python train.py --n_layer=16 --d_model=384 --n_kv_head=1 --positions="rope" --tie_embeddings=true --parallel_block=false
Each number is 128 + 32 x the weight over its row's rms, rounded and kept within 0 to 255. Layers, rows and columns count from 0. Numbers have three digits each. The size before them is the row's rms in percent of the matrix's.

# layer 11 MLP up, 1024x384, rms 0.0486, rows 0-108, columns 256-383
099:111124086137165154093157166092157093175137130092152185146145211136116147147070094159126094145147161185087170160160162100127110107152088078109172100135157141146129100166179144099132130120171188149143139133110135130132166075102155083207124145121170104139226125104117151114120190151172125153114156156165120184122139091152161107141149123098122159084155099156127158133089122127113093010159
101:049106126160097125197143197160113091102140167176145134132101174133128120122202146132145130067128216096144120160099129125084150124135085156153115101131112179192140068123166080161144109152165142135144126145117141148095115077083114090158152128163212212158118153121158154161107093121185097143170163109141163149135175145128074078129154139101140136137142097142104122180126146163157132122084
123:130146157115146129099122211143181148079126040104141136070163183055099150107133150154113064126180145139216135117140122168119139127147109144104105141126154157116158196145146171105120104136126134167139111179157149108164174179118087122104168114121153122127112144189087125196046204128155086184152147117161106128126145149096136130077161095203082153109085085136116173149144141146172126166103
096:200145130137145160121141097170106091114082179111122140105089151151097075106163104094108089080146106119142135091152191160121158096152141134129096106136130163158097154137171152133180087122150182134146117137130109119138173064125122062109140149149146147174101111123122138087073155105134139165112142126157123104162099142094203151135084141149133136118137141094179124075096105137144132126089
097:093131082082158109204102177108158113114145167164215123122156108129086150106112171163139152091153078141084153139115057163084120119134115157140074113090139141111113113087154149108164161183136083176117158096075111095096071130124145134166134114164162104158090148098157157149087174103198124113142165133135165138146125156133133159122082044166092165088075097154108063072148091106145146106144
097:087082121100091076086140119112116134084089152138080082145155149125139157090151169128182072119105166118141147143128132142120135140127135163127160139141184178124109122098178153111062107140125126130060184113171121086137172142150128086091106130145122158144136133195060079097161095168187138129117138098120076123156149152129146165094088102156137144114104092103111167108114144102074113112103
103:117127169132158171163210155108117107134066138121164132136088179153168120099107171142137123143172102089074116082152105170150186114085118147134113099079145180123114144137135140099098137116173110104087162137062141116099140128149081090122123077153136113121137100126155101081142110120096131127122156117112127126165087116109123079104100018168078146115104167178131155104143121172115146131120
097:142154130161131164145159108117125117106127153053200083189162155134119055149211093129106166079119135141100123131070146094084128092172126079108116115145079173059108147113129125144125146139111110124141108076173177158176145169190132133141183180122090134101103067111119109159113114120118111134133157145150142163129074090149134138160160091147154109166131152137166160185129066164136161148102
098:177154117113148114108181120140124065182121065076121104092082157182120151138108084168145083130183103135149151166095138133123119158079110133102121113163188155099160124117145111061141113109140142150110081129137162153114144164114192064111107081049126166174068134125076127130136127155086143121208135106079167120114172094104139161132122106138186141097173116147122110152170123099114053073089
106:135142126122123114134201060148154156131120146124158202138091113133159164157079155136130173142162169189170146069117148130129098115108161120148136130190064108074139189171080061153113127141105100144108156151142111168099130109116165135174109132122140093069120151116188126165123129125130120077105126145083154029106186086149177103182104129127144142139132086118110142083150139161131185115122
094:175090127128139153145133142121104094163144058162090111140140111101126104085095142194135128146111161111182124069149156097146061168159075140092082056137144131114120134118160155162150137166222151166129170135082075160143179144126154129125178127213137117144157153112112117189099132145193078079206078149116040160114106097124130147123095172126134137148158067117122182178107143112150110086086
100:160171086148175183102081078182147079177156166145140123062099168174156166117145093114150100157094057184092112102098122110149125157129163122135093127051157104169063170112132124141107184123115226146144124113068137140117120135077113114141151165119085121123144066120123163123136123113139174086153107172109169140141098119197112095077117110143069130141132112113087112089058088136143140139175
103:114131155189111105105136084140159152086160138097150109183110101085143118122157129115130099149106164112113184149108153119143152157107126186155094134097142182074105147159096147104159111110119174166156143124180113110150100168093117147147110157119110129090115075119174142077141110105087133145109120120116134159095161157112170116108125090114136144159079175183064109139131153095160186171128
100:082155117129123149146130111123171147133125148160152140124111174086111157135146126047085072123140189134105096114181158087135136105079133139165107109112190132185115141113142124152086119141068186111134122020106144122133134143082087163094123038152119080151154109145097100124134094151121098096151120115122100188120123087141115127133101143100076117153160138076065137104178178186127053144060
096:127145097158181086111099119104159106152200147175142119081116176103123123128154134172145118182095104201165132140076107143147104165173194103113123093092107086076072126176147126126130139082115080102115066139156125071153205104086091123124114141115081084147131130082123161156149199118176092141149108152153122122076110117134086092149119091149113130103118113169144188126095120161075129176087
095:171101068119165128153120123137079150181129092140229116171142040107117136171157128209106148210141157066126126146139126129115117165137138154120105173128089135095159111142110153115221093147097140114131131164139173136172081152110152119177102136103128063173134088155073090109119095093139113122122151158166109098131125134168070116127177082134132184131176116169159166094082110140129160102075
124:187088083157128157156122084149118131119097102137170126155137105099054080122110128143145167134140111115091160073113138087151142081111151149141138211138092127106126070154121144109128112135114101070126114150149161107102134096155139161037106152129121101130133168163109095179155145147160168159141080119128107142110098139148073117092135152153129114130085115138145109168115092099197181110160
100:151123139152120130147095153105091098124094115134108184115100107139096050128143107130107056089128133139170110133077137128164068103131152108102116102128143085074110104160148168181129108060095134157147102124134083132090114158083123130128071116134120181067087152106070134171160098070179098129070162093131154150170130155097152075100104099143154153138162074123187167120162125079145131115118
100:119092147177158099160157061134160071122146120127104132117135134126147144153122112153123134134097162154130076178154120104096148102090142146159119127144097102096123105183133151098143154171155119120081107113083077144092096157134169171163135095212116129121135129161140076171125136215179118186156162144127090111121092179178151124131074153180119129143091184126126160149148119143156146111152
093:114124097161130159103161142117144136090168089070177142172114161092122114130149104153110125127108100119117149171118109104133135209109211170093114135106096065186065157174182103120145093164111140131168096101121116103154076117161110139111180115125100171147131182165151144089095129160130126152066163149163105116112113034097107191127097129106139133124163177184177176045101116155118168095133
095:096130154175105129146101097141127108110099129138083104121120079136151103070130159156112131065146094149160130172109137135159130140104153051116119142154116114075113158096154103122160191162185104131097118090147166137129119077076140112146128150087120161143112059123130137128133163165146156074120131137158132108132126170118119130139123085127126088099118094161108153117129073095148156096109
097:086116136099105147129158108125127118145100158132117137175168116106157134113177109209145170121099128113178105173071186163124102233132113133169120176156132164122142137088103123164115134083139109139140093139118136149156134088153157175101091128111121079130078145096168141133175156119136126128102136093100140172120116079129176131111100120082094234096114143189156101112133122186150079111115
101:137126134160172141138139074139191068093140147105123193135110148086082128110059135087166184140178108092113071121130065086165131088094086144114129099137124178116088073128090129134111131141132130127172118126150104161084144096140067110160115114159131140120151121138154131154095082113179116142133114093138078094148158119125179130189081151117160166084113106050124138120071164131097150198093
105:083114086050131141134138097137116094109102166124144139139218123091076144177142155129137138118103086161202119143091159132109117107101139080139145094163134093103133101071116108102121172201123144116077137158169079205177134107166105109114176152108101120132113195109095105119146127128137127104152138133132120182149135095120118087155149155115079196132098156075098119109119080199149147119127
100:106121075131073104116108215100155125102152158098118156100114106096183120176119118143118075143179124104125161131069118113178132125116111104113111123136128138111124126108132127124128105150153208120085191147165079145103138161087094132138133108114150156089069118066135109145119127167140085118107116180155121085148150130127156137099200119143142147128100070118080118102067180118141161125150
098:158060062185074125159101218068129158142109117169113086127087137152146093110092080117170167089115174059157178089092197147112141120166115134162058148090119119140199091141097152116167142129039137099124134127153148116090080194097152169118114177095120118141139130096132169172137109098074142144168136122145167091097125120123149088139101189090113087080169194162142141087145120134141079090129
098:149107172152099099145083168133106098123159131143125095085099086130177066138073181157126132123128110100087096142100131116144116161158118131121124124109097085173141096187123121125109097192140128118145117157109131115149101160111036199158139172111147030085112165159184125122174081118106162064155115102155128090060141158100154179190138141125150140108191112098110156137164117090131162090120
095:137122169128112170082030182117121128126142089139146142119189115101063180156128184115110075136167118113084112034124091120146140114145149148145143122170099114148144124141185110101129116132120138098139172137122164123139156131153146159108123131147128095230116154133161135113147120115124134154193125132117126162118122156115133177128093147118152135127108115121115154061135191082153090160053
101:135092112152172107158160129145115087099082164189140149132155141115073112172122141096111169155142086129154188184094168166126107136111147063089070127130123133119094139114157107127096111154059154146095146123153144081143130104092126125115145077126126163169117127167117156118154165131183145183141203100127119120114118150155132155158174106203183132105154160129097150082156094114157153184117
098:162133174081141123109100110124133110134171175165135111077086077101150124106083116169173116098090103109114127094146195125078116082160154076107148105168147117089174166085126139123186119131149111184131106116164147086163077205156127151096084187132113117165085119141149128159110120116141131116150123183151086118139083123146114144197136119102145128133121163174117082126142137107124105143121
106:103142125101119155072108065126081138138141109147182117128124170167107169117129042097135103144187061164186119143097085140091165126107114131132062141139130110115099201140112171091195109140168166219151156186130150115081187146103140112127110096163061153129148105060162094155091135083134195228071138117167093127120068114113086087118106155123169093151123150110105109089120154100128084146154
095:109117108106194170161161183185193165143161095144088130146132175133179120133127113119205081101175133165088159164097182210132150111109123157147168075041087144100199122100147148134142162107125188117114110216124104121109154140184105133116085116104048149052107111137095130165096165142130136211100172110117118100164140093168121097143187157135153125121112132116130127121160115168097195148075
090:166162161195086118147111115150129112105128154141121092093113149111140094125158093070108058073114083084091093099108151114149107167127153110113121116114150126127107096092103152104159165143088141121099101198122151107151092184152099107127125105108099123167123152143112164121135156126158079188185129136123097100133185130181147115106075108110096141111192161139151173106127155074139184115145
112:124142134163118088150124136101147131130167070162122140064113147100170140125153146109111086144138177167114084157149101163078102150146119115081118115115107114153109190141143140128099133123141163120104084109169103092065140107082159126107107112109139223122087132115069109108113108142125144110138090119042108137043076110170104139106127116127148153161136087196092129161113141125108125124122
092:122126172173062182081149125138095144154168117119139162134146053177128086119073107121130116155130123110134115118127139124124118129114126141105153137111082163112097107150111129109098089118060109189153092098108166132105173069146203089134187041125131105151161104122060140105110108109144142092113102135122146092131111129153158091153159130101145144112134099135162123150083091168091124125100
102:105128093172111137137059136108168139150113171128135139146172155108131145164135134089177155124212182046128120116125160147080101132145134152094134109129176163119092087145104167081154087058113054150121181148076083090143098160145083118140044117141104118107116119100103100137104154122172150161120158161151101111136168118157136120146102083162160137167161124140137087211135127083096139089113
098:098132077163162130159119132089138126096128181157154035122103075127121168139122148161130130109086096177130137118134095157169142127161154105066132145129161140121119156132171125095132148111124147159179187068090086137141132111130116089131076101110216128125106081100137093099079178127108074121174142123136114164109113151145102134086127105166097118129102077123100099124066186119131160100170
093:143197138084135159083069097128133092098113113221128136141107102100111121154067113117185074144109113083184081090092138125151153176144104081110095098194106031104121091168160141123141118098148070099175131055103153125100143126116115133136138072149124081122147143158122115095129151187154069177096128145079118134144180137137085092129177173058106080132144134088115123111131089158094106151111
098:179130139121127102090163165105126111087150089147060085128089165180092153075141108072106089086149072195195103140118072135117075092137168097122077006133104158145069184112138098132155107158139157143148116158152157179099132074134149108095084077089095123141129136159148081078150185127177135150120129125106109146133107107174125124125099126148126161164107154097084142134163111143114095129176
102:074149118134091121081097105153087124046137083123155137199142162090136195175106061094115132150138187129072140143115122131147146160081104100109186120093129146176128156102127145114143178165089130120161219165109142123109151168084097058115125159128158118109143151121201109136177176139136157131114144153110124119133094119159175132184172204121122125116144169149121124117136136114118154175128
096:141150168146152088128124113132128135095142078135124168171120126122093142156129124147128115124121191128141129157121158118121108126114091127084154130163128153100160169117125127143137140174189147055167152046172116153119105154113093156097123132127112197139164163189126083101130130088108093109114163136139125098108081141098100114131172100152138045121105143130111070156079167155091174138108
099:140099093105104121129103170113052084114157163133138129135140130121103108145147124143080114090158064115109164110120105139158163143091103138171163160129127084179197142117142084151073093123156110109115167160123105149125105167119159200150158140180121178158114127107099138168166128056091150090140070191114105100145104134097090135143117132124098151156135183149182115110138141143126051118131
100:150127181147142118117153124072131091169093129105199096075116136082073061124143160183141162167150063162147184133098127134102134218144135132171154131108088136171113136171088134153096085121145118100154168126132113076083221121118114111152146108101108144142103161185162129108157183081167094080138087134124081131162063124048064167172131105095192123090116127149113171151148181156104154113061
096:148093183146151176129176125154162108096130116076117144077091107169107108116082128135049135163186104144112135103153153141164083154120144186127098163161136035128139106165124117115092149111090116129061134143130131066133118104207160173113143154162087118156119140119140163179168105115130126112142057144089190121146166158124096211129133148119139173118147143167138125134098146106073149144120
099:145135142124165130171205099118206102092150127183170164130169125080106168159153149153122103054137115106113084126146091155134074143102108184159096106162116124071142172187134159093078136090164082232123108105159094083127174085097144103140087084088117106139147063088107118143160111108135129144130135152129141127132069111141165127158144089166105162164089076167160136101101161068058074147137
095:098127079109114132144119073136122142154111068072096167165197106104153132086110075162123092188157060167108111114142113143079126167091129133123142113104089147122094183169179106172142183128161179142064123087102173095069067152095116149107112111084116137150081078179085161134100150125169132136093119137098146168099129101183103158119185125161126113107134094156088133092164196100129140157122
098:151130141127115081095117166128140142127124154181109158126145145078083113094109159150173187121093125088111120140107154149131093100139109085099067139096188102180178113162139105121115105159085113117139103135104123146129129164145148103109127042102129130145101122150082079116134165096150176123119129057112115147100223114167157102204142114107163191105202148134193137138155074109148141142095
092:163130087216117226100109115067172103111158121068133135095105160094094133150177099187110086153153094092130170124104168176155128099033119208120182140124117154062133152174131103115101135118095102086089154185131131149094152097118155104106174098119125129133097103100143158150140122125106177140083093121136121132131119119150168172103129117141152109096112107087112177098089091113094086143128
097:057194120125100082103131104184116148130076155063108141099139093121086095047123103198107150149180153105118178115162153126100136130111148064162127113128139162076100143169097161100100100119185121116093094106134169143126121121124067096171098109126165109131147062043137121134126056124149091081134114126179120127142154132093076099173172088117132153094109148153094113127100192084162133075112
097:085100092072098110101146134128133082117156179138160088170152105102149094162112084117101122180112110163194059134148078123159131129105122169127116134103090153115137092138130148139083101101144135073074084122149116142138142161130097134089131118191113119106103123185136181105144138148127114119092084117118107141154154070116135202100118098139108125225124126151114141178057165126123098163111
101:060147000118176165138153069139125100163122136134098106128099116126139080154088117178163127070138147120160148102116084081103159056180160138098120096178107157173148179133102137178128134126127121114094087135124126092111149092166124124161153144158064142134117117140101110104116103144149157138155179132152131177109110131088130144056039102106107114125150110051113121124144140090144047133105
099:158129116083172179146137080125145088158153136161122087112154094145107147130143108109141105115132166098099090130097084065109149142171147135175158110141147066138160142112138099105112117105122085082128155079111177127122176134086204158149139125132152180157095143134142108116115141131153177147141151148224133090138102109145138173110140078074129080073124126140133139091114129170127120166061
094:162166161171124156125170135157169148112172118134154106149078142139151090144127129096120136092134162143111089141137136098118118067130167144131138094124128081148096109156162069165079114126071158119099097135117117061107144117102130043125159159144137112122093131116172156186159134128068060109169162089114141152102130120164160150187172119111119151172128086139107139127124104145098049151165
097:077150086117138174152066121106076127112160124107051112085135154090116112209100205128143121133157092084146134088144114120170234093128091104118172116121126148098070154078184214113160046173098075150101180127122108135116125097145052178127117134098106195143116178106085145194176129160126157111193134100104132099124175146089135111117103120147132138114086118107076141102156129184130152111144
098:134141135123118146137138125116133162127163131184108172085188100035131116136105107152157152083121136130173117159171102129177104127150142154116117156132058150115175146111146112126216118089110136150142099082156133051153090202097133140107075136104159113115104123086122176147110139080108160132127228091081184119164135116136130109183150140140143183124072125135106076098105134119125133153108
101:146130157156112147105093159103120088127115129116155147126151110170133136166163173157193084168073103130123107166145158103108124111104142114140139131143147146150139138194077157101097133145104132144145090199149102120113092133189102136144184144118166110117152125110169087092113132143100176076150086107202084150105077081089143098084124092099107109086167153148140122141163137078130097132069
101:109169061087180104084158142127179126124131146134041108104095148112123121135108080150135127169081168145102133111163125124154164136125103101166189080166089170158132142117170179127191105101094111154152146142100132115139149147102102176119091128072119194151111149159109111169130156127140112112125098145060123083184128163154121100137127142093053147045120139135087151161144110122111091165125
105:095128132154148131108164134141111165147079071103151154172158195117087161103107137147104096152104136155099150098113141191142119126150124138118080173173130138067172079137099101140183120118147093130131101190153108166118111126125079183153152152080115133102184064134084124122160096139169099135089146093132173090131107135238133146147081125129100138069079113113150131151111184106172139123104
099:102137121086121141110150164119117107049157160171152132136135145162164103091155079138102202084109158184148155091126133107153120082177148127096182117173136181098087105154112168111090105146112104100119107070108147086197165152179205147120102124098102080175150107116161140118112082167088096132187116100092148122129124077129094153149129147165108128110106088144089112066140097128186147117120
098:096138113112130146110148102166120114113152132118161188149156141101176163110117108130110114240159123101148108085112091065112097126111096063090078084174095165129173139110133146123121121143099183167180132117150116090111128161122146155162150152041131165128098121131192129136107114117169146108160098092091106070181211144143192084101068122115119139082144125091081100065128097159146081125067
101:186186082120120147067095084100124111134089133167187174107060066092163174166112151138097104111163090147104167153137148132097129147160137130094102082147162163098123137133123200086119149165163148104097155180082099118137079094139109119152115114145147163113168130100088074151133115115164073116123127143153074123173155168094134146151158191166028133142117146115113149130170070142182153074067
100:125157140129118097110126143165105119128108168118059110104122128150146152125101123127137148173101156112060113104081153154157142174205155100125111145111131151138067124132110104158114172092147178127157085110173082143061080114134150159166098176126101165156101159127087125129137143142156128145094150163091153140137127091104151170073150145113123166061114103136073114150115118194115155116134
097:151112172133186114180153135147161093093169164075092183101119152120135063093110123090113132114055091163183141116164085158148107139138086127147070128149118139102083137124096153099118117089156059072203137100143174134162119078170123121111137128063173121138129139142163163154106154099115151083147108117142106081089142148141138107101159143130110127088161155133084112133141148113123189133115
099:127126102129120140108168135123107121153133140149148132128066145162172107135144240169142145129153121160089100122116134149180085135165093086126145168107111158075116179126107146178116058160104127141108135135171115128154113128162082099125116142158191132105104136078097118135135138121175092141147101125166102111148158171140103125132126080122120074181090109175150082104077162129114192110129
098:093144146123078073120042127135129108116182158134083099106105062143119050102101088110149148234154168107152133157158126133160144078028191089101115133118176185117110108078116127134086084164167076106127082128076136129155143163111111173129106112122054144186113136148096120101167126121146094114124130118149134141130107186163161105135128151123111046099197111109115108154142144118121123168132
104:084055022101112106141131142120164132143142130101148119157156129115164150176101065113146078088166125098113163139133118124123137110150129110122133108090124164096115137120112101168099094142106178088124189159160102165142141141117096094153096100077119073153192207194169125070154108138146177070130211185103147114157120147112117121113123213144152137148125136093101092160135098103103114115177
099:211125097140170122128186046133178153154158151092126168154079093114123146116159126188140116171083124152160120058099131163137190147122155099136142137137116125125167088094130117129171150104124069156155131133152099152110145181075105079099170171152127151087170147113122116103137123204120138088169171144131112148129129149163172097142128133094104139132147160133165156120148157137132156162173
095:116115130137163119109143106109134119087108113131115180240100113140113107152097111063147082165108107207102170085107082172126148158159195138104128156115114134144113120208081111103131122162133134089093142115166112171150164109084105111146144143061162097129199071138123090158176112114095043119133157110114113137184105117132146071158096131077174145093123114149076130076143147125081122156129
109:126132166157177181113091115190117206092194141084118119141139163202100079111147130138095159103090138120149124112141080146112148148180158107135088151139050136142099139140126107126138137134145161135076116153089117094111145161142112165153109145121181106138117131128103119179192117202092120098090054137135105120106129110170098108176087152141096151130126095144107122087143076164154045153174
098:130189176127132119121147115160119140146150167099143103124084080138152106121143083158091147113069138079086102052115112173143191115119170136129134137084165197097123131183090174036157117128134177169147073155093136143115162092147080176096141132131104093188134191168102094132169111116111115155054142113125101166121154108127113097108138119159092166200108150090157149120163088097113087121187
105:177148151097113168135104162070073115121106128092102099094163127088145099133117122135121123133133192171118078144141116126189179162137129101234118081153082192186172171128182118153095098121097113180122120098107173162106112197161201143171136122184101114199109103162096135160102050184145095152133158132111182150128129139162143181083164131068102154112081085155065122091170160142085089123087
101:118075122162133134104171106167138151127082089117114100190151067171110157177137136164095072137168117123078087124152156129169074162129161069139109117174149100110132144060126155137086135134106159171083153072179147078112121180125137168124098152155149116120141181135106115201048137115105109103157136152138209138116101100126136183165163224116117071102139147122091133109152113179123098150153
097:131118160102104124166105111175128147139149099087179077143155138135086147123121091149104103101107170139116115117112105152096099133126138106101108112145143089143051167167128087143137164149059150119071134164164107101136183114126143161145168156157100122202144122181156078080162134181147187136136075093151082179116094160136132132144138094094128148129125139151065121153086101139143153075098
097:159107114164154078162105196113159124083119100139151166136142180120153090159064119138150071110128140125146127103194090120139142161150149159111165090135114114090134124139128161118086168113182087126104127077102131141078150083150127102096065126150143076176122124107130144129142119113133124108104178130150169071129172168089089044143041061122190128186077177117176127153043122098069158119115
098:118136162152097134102098137137135105161086150140077106135049087157105110099199135065151086134136154112180141102164091180134049137054111119159122122126106152152098154139093140145130164137090100105166174148108141125155106078112082155111111082126164140150090132104177102133106104135067104166145138101151129106078137134113150119168095149176187197214082098150120098154149132152105180113120
100:133107161086100098116150133094133093108107037140071091119112156079129082100166093151052124138069130106151135134094122188137122136051168139150115168116114112071154138099168086074177133088078167150127124180085178132099069166083154124160140192144080142108102133133152153086120129143099157129093139125091124156095115186162171154086113209142138103177114151099132160174115080113154080151093
108:173138124083082114136105131076144156121098121186132127151113088158120091092154117139171068135098192142178165112170123098145046110110194200193187119121169168193129080122136105159093134145135136116135167101081099077139136070105131127094098197123075144099089099151127159107056119129177111120162093122118115124118152099123104109092114116119105109110128136133114127129150091106069119067116
108:101107109123117146087106122122114132105149152108067137094144165112177085136107123125118137120150186110078104109110178106081178180159136088111107128117083118147153076090117110155137158136137142115150152169107129155200118172126161102132129150195142120120074089124090132141097098090152116093143100089199094172135188138155125120126141082051183093099163104144175129130128127153155061133112
103:128075128100104203165193119158128105091120136111100115086122134155172174211085132142094161178121145134105141132155127148138106147113165166147142116152163163175102122133149133108122129085119088148129141126092081197202136042134069082123145136144191076062176096141191149105144172135102110144149100123157122204145163107107062106149153124114111137110159111092088122091095183144117163127161
097:116121121070113124134149137090139121141151122131106115148159097174112130151122114143072115115136138093094157139138177140094108121079159144137128162102136137111122102126113124087140153129090140112092087150127089183067053086160156122110068151096136098199129089042142174176211134110161145132061159099105075104181201149119151096139100152140134096127097137119170133114109162125151125124123
094:107107172130185162080120115109130127091140107145138110100123129151127179060111110073066112153092129162144115095119098061176047176137159109172099130148104086143131103116118099134124115096104124151146123201075108173083164131039180099119121138187158164226156135139137111133169140091087170130159157130069177140106188098141140135155112158088158125118122136092119116101132158157126088114157
098:167117111118168141135166162172138132116141140153087156155125106181119091126119064169099089128124104059111126113114089150077135099169106102153168108095078121187112118086156165157154122075109116075124094098184079134165167188105165141093111102138146100108165119166128118105169112143078049098082177094113112135106108101143116036137137147098105111107155116138103140173126173139138105164160
101:104120102053094142157156143097146064118083211136139100158109093119122131199149120108138165111145182093228093135147160130141128125149143056110073138140142119162146110199126147102055164147113159136115144108116132129162161120122152179116125128114094157108093142145109117094120064080131171145129079120084127090136157192107100102060123106063076154094137165139120118107135092120106129069135
107:097161118141161108198171121156146100116109077151111107167116129073129133111164064104107186135116190156153151173166138144169143152115128069107139113126101133072100082139105157133129115093147161129099192172070119159132092099079164159110095128139162185165128091169107078160183159144119111206136081115142148170117103145109137125152084146116120096109132129163113132144145144177170131095103
097:126166122145105095147158181137086140142080127102113195133159097132157080150169147095099111163098154124183162138117093111083062132126100110185143120117162167078139115128100139118147090195137146116105098108101096141133124119077126173121103115094133111175176129150197203149151165186106114162129113075145178148178185177158139094166175129168151180138095157124149144083119146181091141112078
103:103106102079128124125110086097087097139113153103075105138190164106156116111148110065107175174094139133137121102137149194199119109148104082115086171159101177190187150121063096113137104136154133128115108211128164146113116134124112133158136147123100159066135115115152094067137162096145142082111159090110105144168085157153126082122093119125214195154124084108096085167146136096147139107160
102:175145163110075081209094119125081080095118112149126157101114102109160116131166106142109109080143146114072156158081090135164116117144176116113173101138146094123112090148075189113083143173163120115161135068133111184105107139160082116088087123119108097140100073096125114094104157100130139115128132180115194073111125114116096141170127123126052094087151098148157127093104075102139127063119
098:143140141099125150105137189092079078139119132128138087067132132155094158162137177110101146086124146131105102124110096126137125099124103149099074106136150155077179116135178161087132121136111095123103075078147114173062101178141174134151113100104109163100183168141141147142088131117107087141093115123172146108159115098128084184163158068121138106068147159156109121130113221133169172165061
094:120093084145153037165113150109126106159160134131082138105096116106124085152180074198167075161099156146123150097097109114132150112122107118142111138092111096120109107105084143152114084090096166148120128121107090072119104212115072130143101179125119138092174112203108105146130067121145197097157111149157161129118145183058119157101134163081156139099131116111175132114180070119118100058168
101:127141122172117061119155082135073136109166118108112105053153130095117150108094116060121146199142175078118129102147158162139133188122092137115129153135120133159191077114126121161104110107125134176045135091136127038081115177130115114057092103166155133141110120108087129135086126127169125162055142154131111106102089100109173153091127156177117122157155150151112108075099064135191092147073
092:191076133079140098152154125116176148076121148121083139084151138085135088132165101129134119120203202140150111119154089136123151076171133121161125103116190084138150117107147079094080092188094162089125136143126059113113140083167125138109155053192133117153118144100159129157144128093118140122160181107103108204125174117149143128078132159111192141137151145153170139096117100153192156110140
098:128144161181113131142151174115131120172153135122091154111156125127117146132155101109165085135128136168108121105097068146093175129109100129057070056103102083151188134092106205076130086142073122097143191109129138132143162129070164135125086183123146151148153132146128130181196175130161144107084172182148096117171117155174124137121093076109128133124122152141177169111121165147147137165117
103:186184129180130149115087149140087130107125075151105158175158145122101144099093139162125114141171145129123160053131103112123134147148117162165142127137148124122136138125090109076133139129043082123142131168125129126146087131119098127142149182119081158113132111125173145045096063116118124098122175116118139149140112090152096117144079139122099174112131133118163101095193135139099160131141
100:136104150111127204105106067108188135106129109098082106144113125136138138123119128114120084163118165121163127103120097031055142181112157115160139151172120083133129137135144116143035153131152141151107150139180113088133149072131116116136154124139120138073177126163139154156139140122150092140123122083098139074134095108162165156144147121133150127150181154080118096165170122115155123075122
099:065084181110161123172126122153124092106205210154102163142137080111064149128122104137128135101109138129188147139133097148118226147146138137136137111160115129166131179109126165134085121163110121167130182155112110152129130145166063101173131153080144135151084091084154145131114137069115152093091128163113107091118111138062136134135087119092150158112106071169131118137138221172068117132111
098:070115180147106076143162049117139163118142170142061033118174130152196137121137103086174133094088149157083114112096102141112093108175135191084144167140119136086178141058129094127114123099115126131137089173155136171171136194134182175126124174140116098049097122158139105132104144105116092102115085074146117114099135158178101158145112154159122096155121188090111106155109104159167149150149
103:143114145131206109109120124088109115118137122113094208169053118123139118079120090115132102149113131147175105125163089140166103122135050115111144081092091084133117154108147148094098121138113135141133120118140095122184125143103173129121071145097164051144122142192124098134066157153129121124143104112122107111125137156121131169057115116122109133164194167136126147104097082188138154096139
097:145155131146132113157112087114150074090158125128120098107106053102127178192073174142142049180141116143162176132144129168110169100159168142165103098112081144149133166177093090166159116123158114140137084110103148175169114112154074109159135162141202169171063097155126107180106173077146075167125121048120121120076088150080081130055090143217165064098109129135165141144188123142179113128152
101:137102072151136113060124107149165165093110172157148138128109108122142156159117135095114083115125196158153163091173118152089124097111144105197093098135086151092116168109074088146138097149082141211108137162150144161114122143121171159080114127128119135127109133124091143096155191199130110122118127078093097146114142143095104167109131161135139089192162107137136078108154075108129161157174
104:141154124124154125154097146137137135094135166139172098107120153109106140115144124131151174087139151101123130146109119145186103128084150151119043116074181151115164158108121126111104109128149106112090172125099112137063097146080098128079086147104090054159070092170151114082118147121177105144061129134110129121126089118113045137118128150106104045157159148112153166123193169150101170058101
103:104155159117136115134103129073114160161107144163160174168087125117142100161184147127116133161089205166116169142175114106137144141136114164125146115107142133148145134127165123136068109141144142096120132144111131140198177119114139090155136134128146104149064122106193128122085195167144154147084088144090105175132135154113122101128125111150149152082181070149189164117205146141182123170108
097:097202110112133142179094118106140147136113090149159115166152189143144093142129126115141076159061177143100107089144118147207167121128138170124154126097115184120103139149111117142116126118116142132088129107084176103155127167112144075110109170147189114071095100086210099153184150146135163175130087109062171150093109123133155125143116117133100162153163150151125095157153152140150104094111
102:114109215112198124130133178078128101161127128126169118167136186139163132162143074083166162102187119127116125096116137136094147155106130117102142150122180092140165162170160145133120087168097127123089168163175093088146133104127143141138045120118122092127139111138109146106158138162137074128106164157096118183113130162104110126059115164125148126121128162143154162151142138111128120121126
096:134110049135087118113123074158153123132100122078184183112175152167166113172086114125156131160123160117118132148149104094158115125151111120092141157111096123153117106156130137141130105184142149115151137198094056092158100140139203120071089198158091146187154090110093139106102141181148154148168139139142106172115178186075141159062115107155059062139130115094118114114088182169113125151164
091:127168112108129169194165179171042108120155185186164162152116131108108150122162098111105093121145121082103153157138068159172105099102133118093161137077125096108120107110169138134076091114107088131127138147138137152173125134184103152165090159070105136080075102084102139148164112107104150108181097139074098128127123131139094102134126155140110155104068105082025177165101117030154128142127
095:050164153167092114123141100148078110093112119087099155124141112118111056086134141153134167087049145188073129171068135151075106123112104097130128127156133125097150096107139109098161095142116178173109183156054155150151146106133102073129085072071065121120143151152134139106148105167110062144103094140151099151159175126107091078184162077109110162115059133117063110147144147185160144105153
105:101117100100115150127118118079111107073171128115116132067129137148095129088159121152149128178128099142160093146123121065123163119127117123091094146070184103160098106109088129117112130129121107149109130132106172136134104112141129059133127141156168108129090169144129142111116108101088114126159060141168118094119089104122141153145128224102133126108136103117177070080183077141101072153141
099:162097133098099132145119151041140074102141124147185067126198119170143175144180202108138072124190066154136099112129145210156170127194127133134114124143094120185152117149110093152189141103150113088122121124087088111089164165122188158151112093083157150110150071125081177076134152080109170167053149113083130086117121200130133123108097105097132147097112051080090116140137086176139175151120
106:157127132145150085136117176125141088146143119149090110150166135105091138150092116168122111144133107127142130125111111210143128090161100130109103184094154076099131164064136175160167127110143084217160146167162136148163090105157102120095110123124077192130131161175165170177129097128138165110149129121137113134088069065115138146125098169070132164119117163090188107091099104154159076195154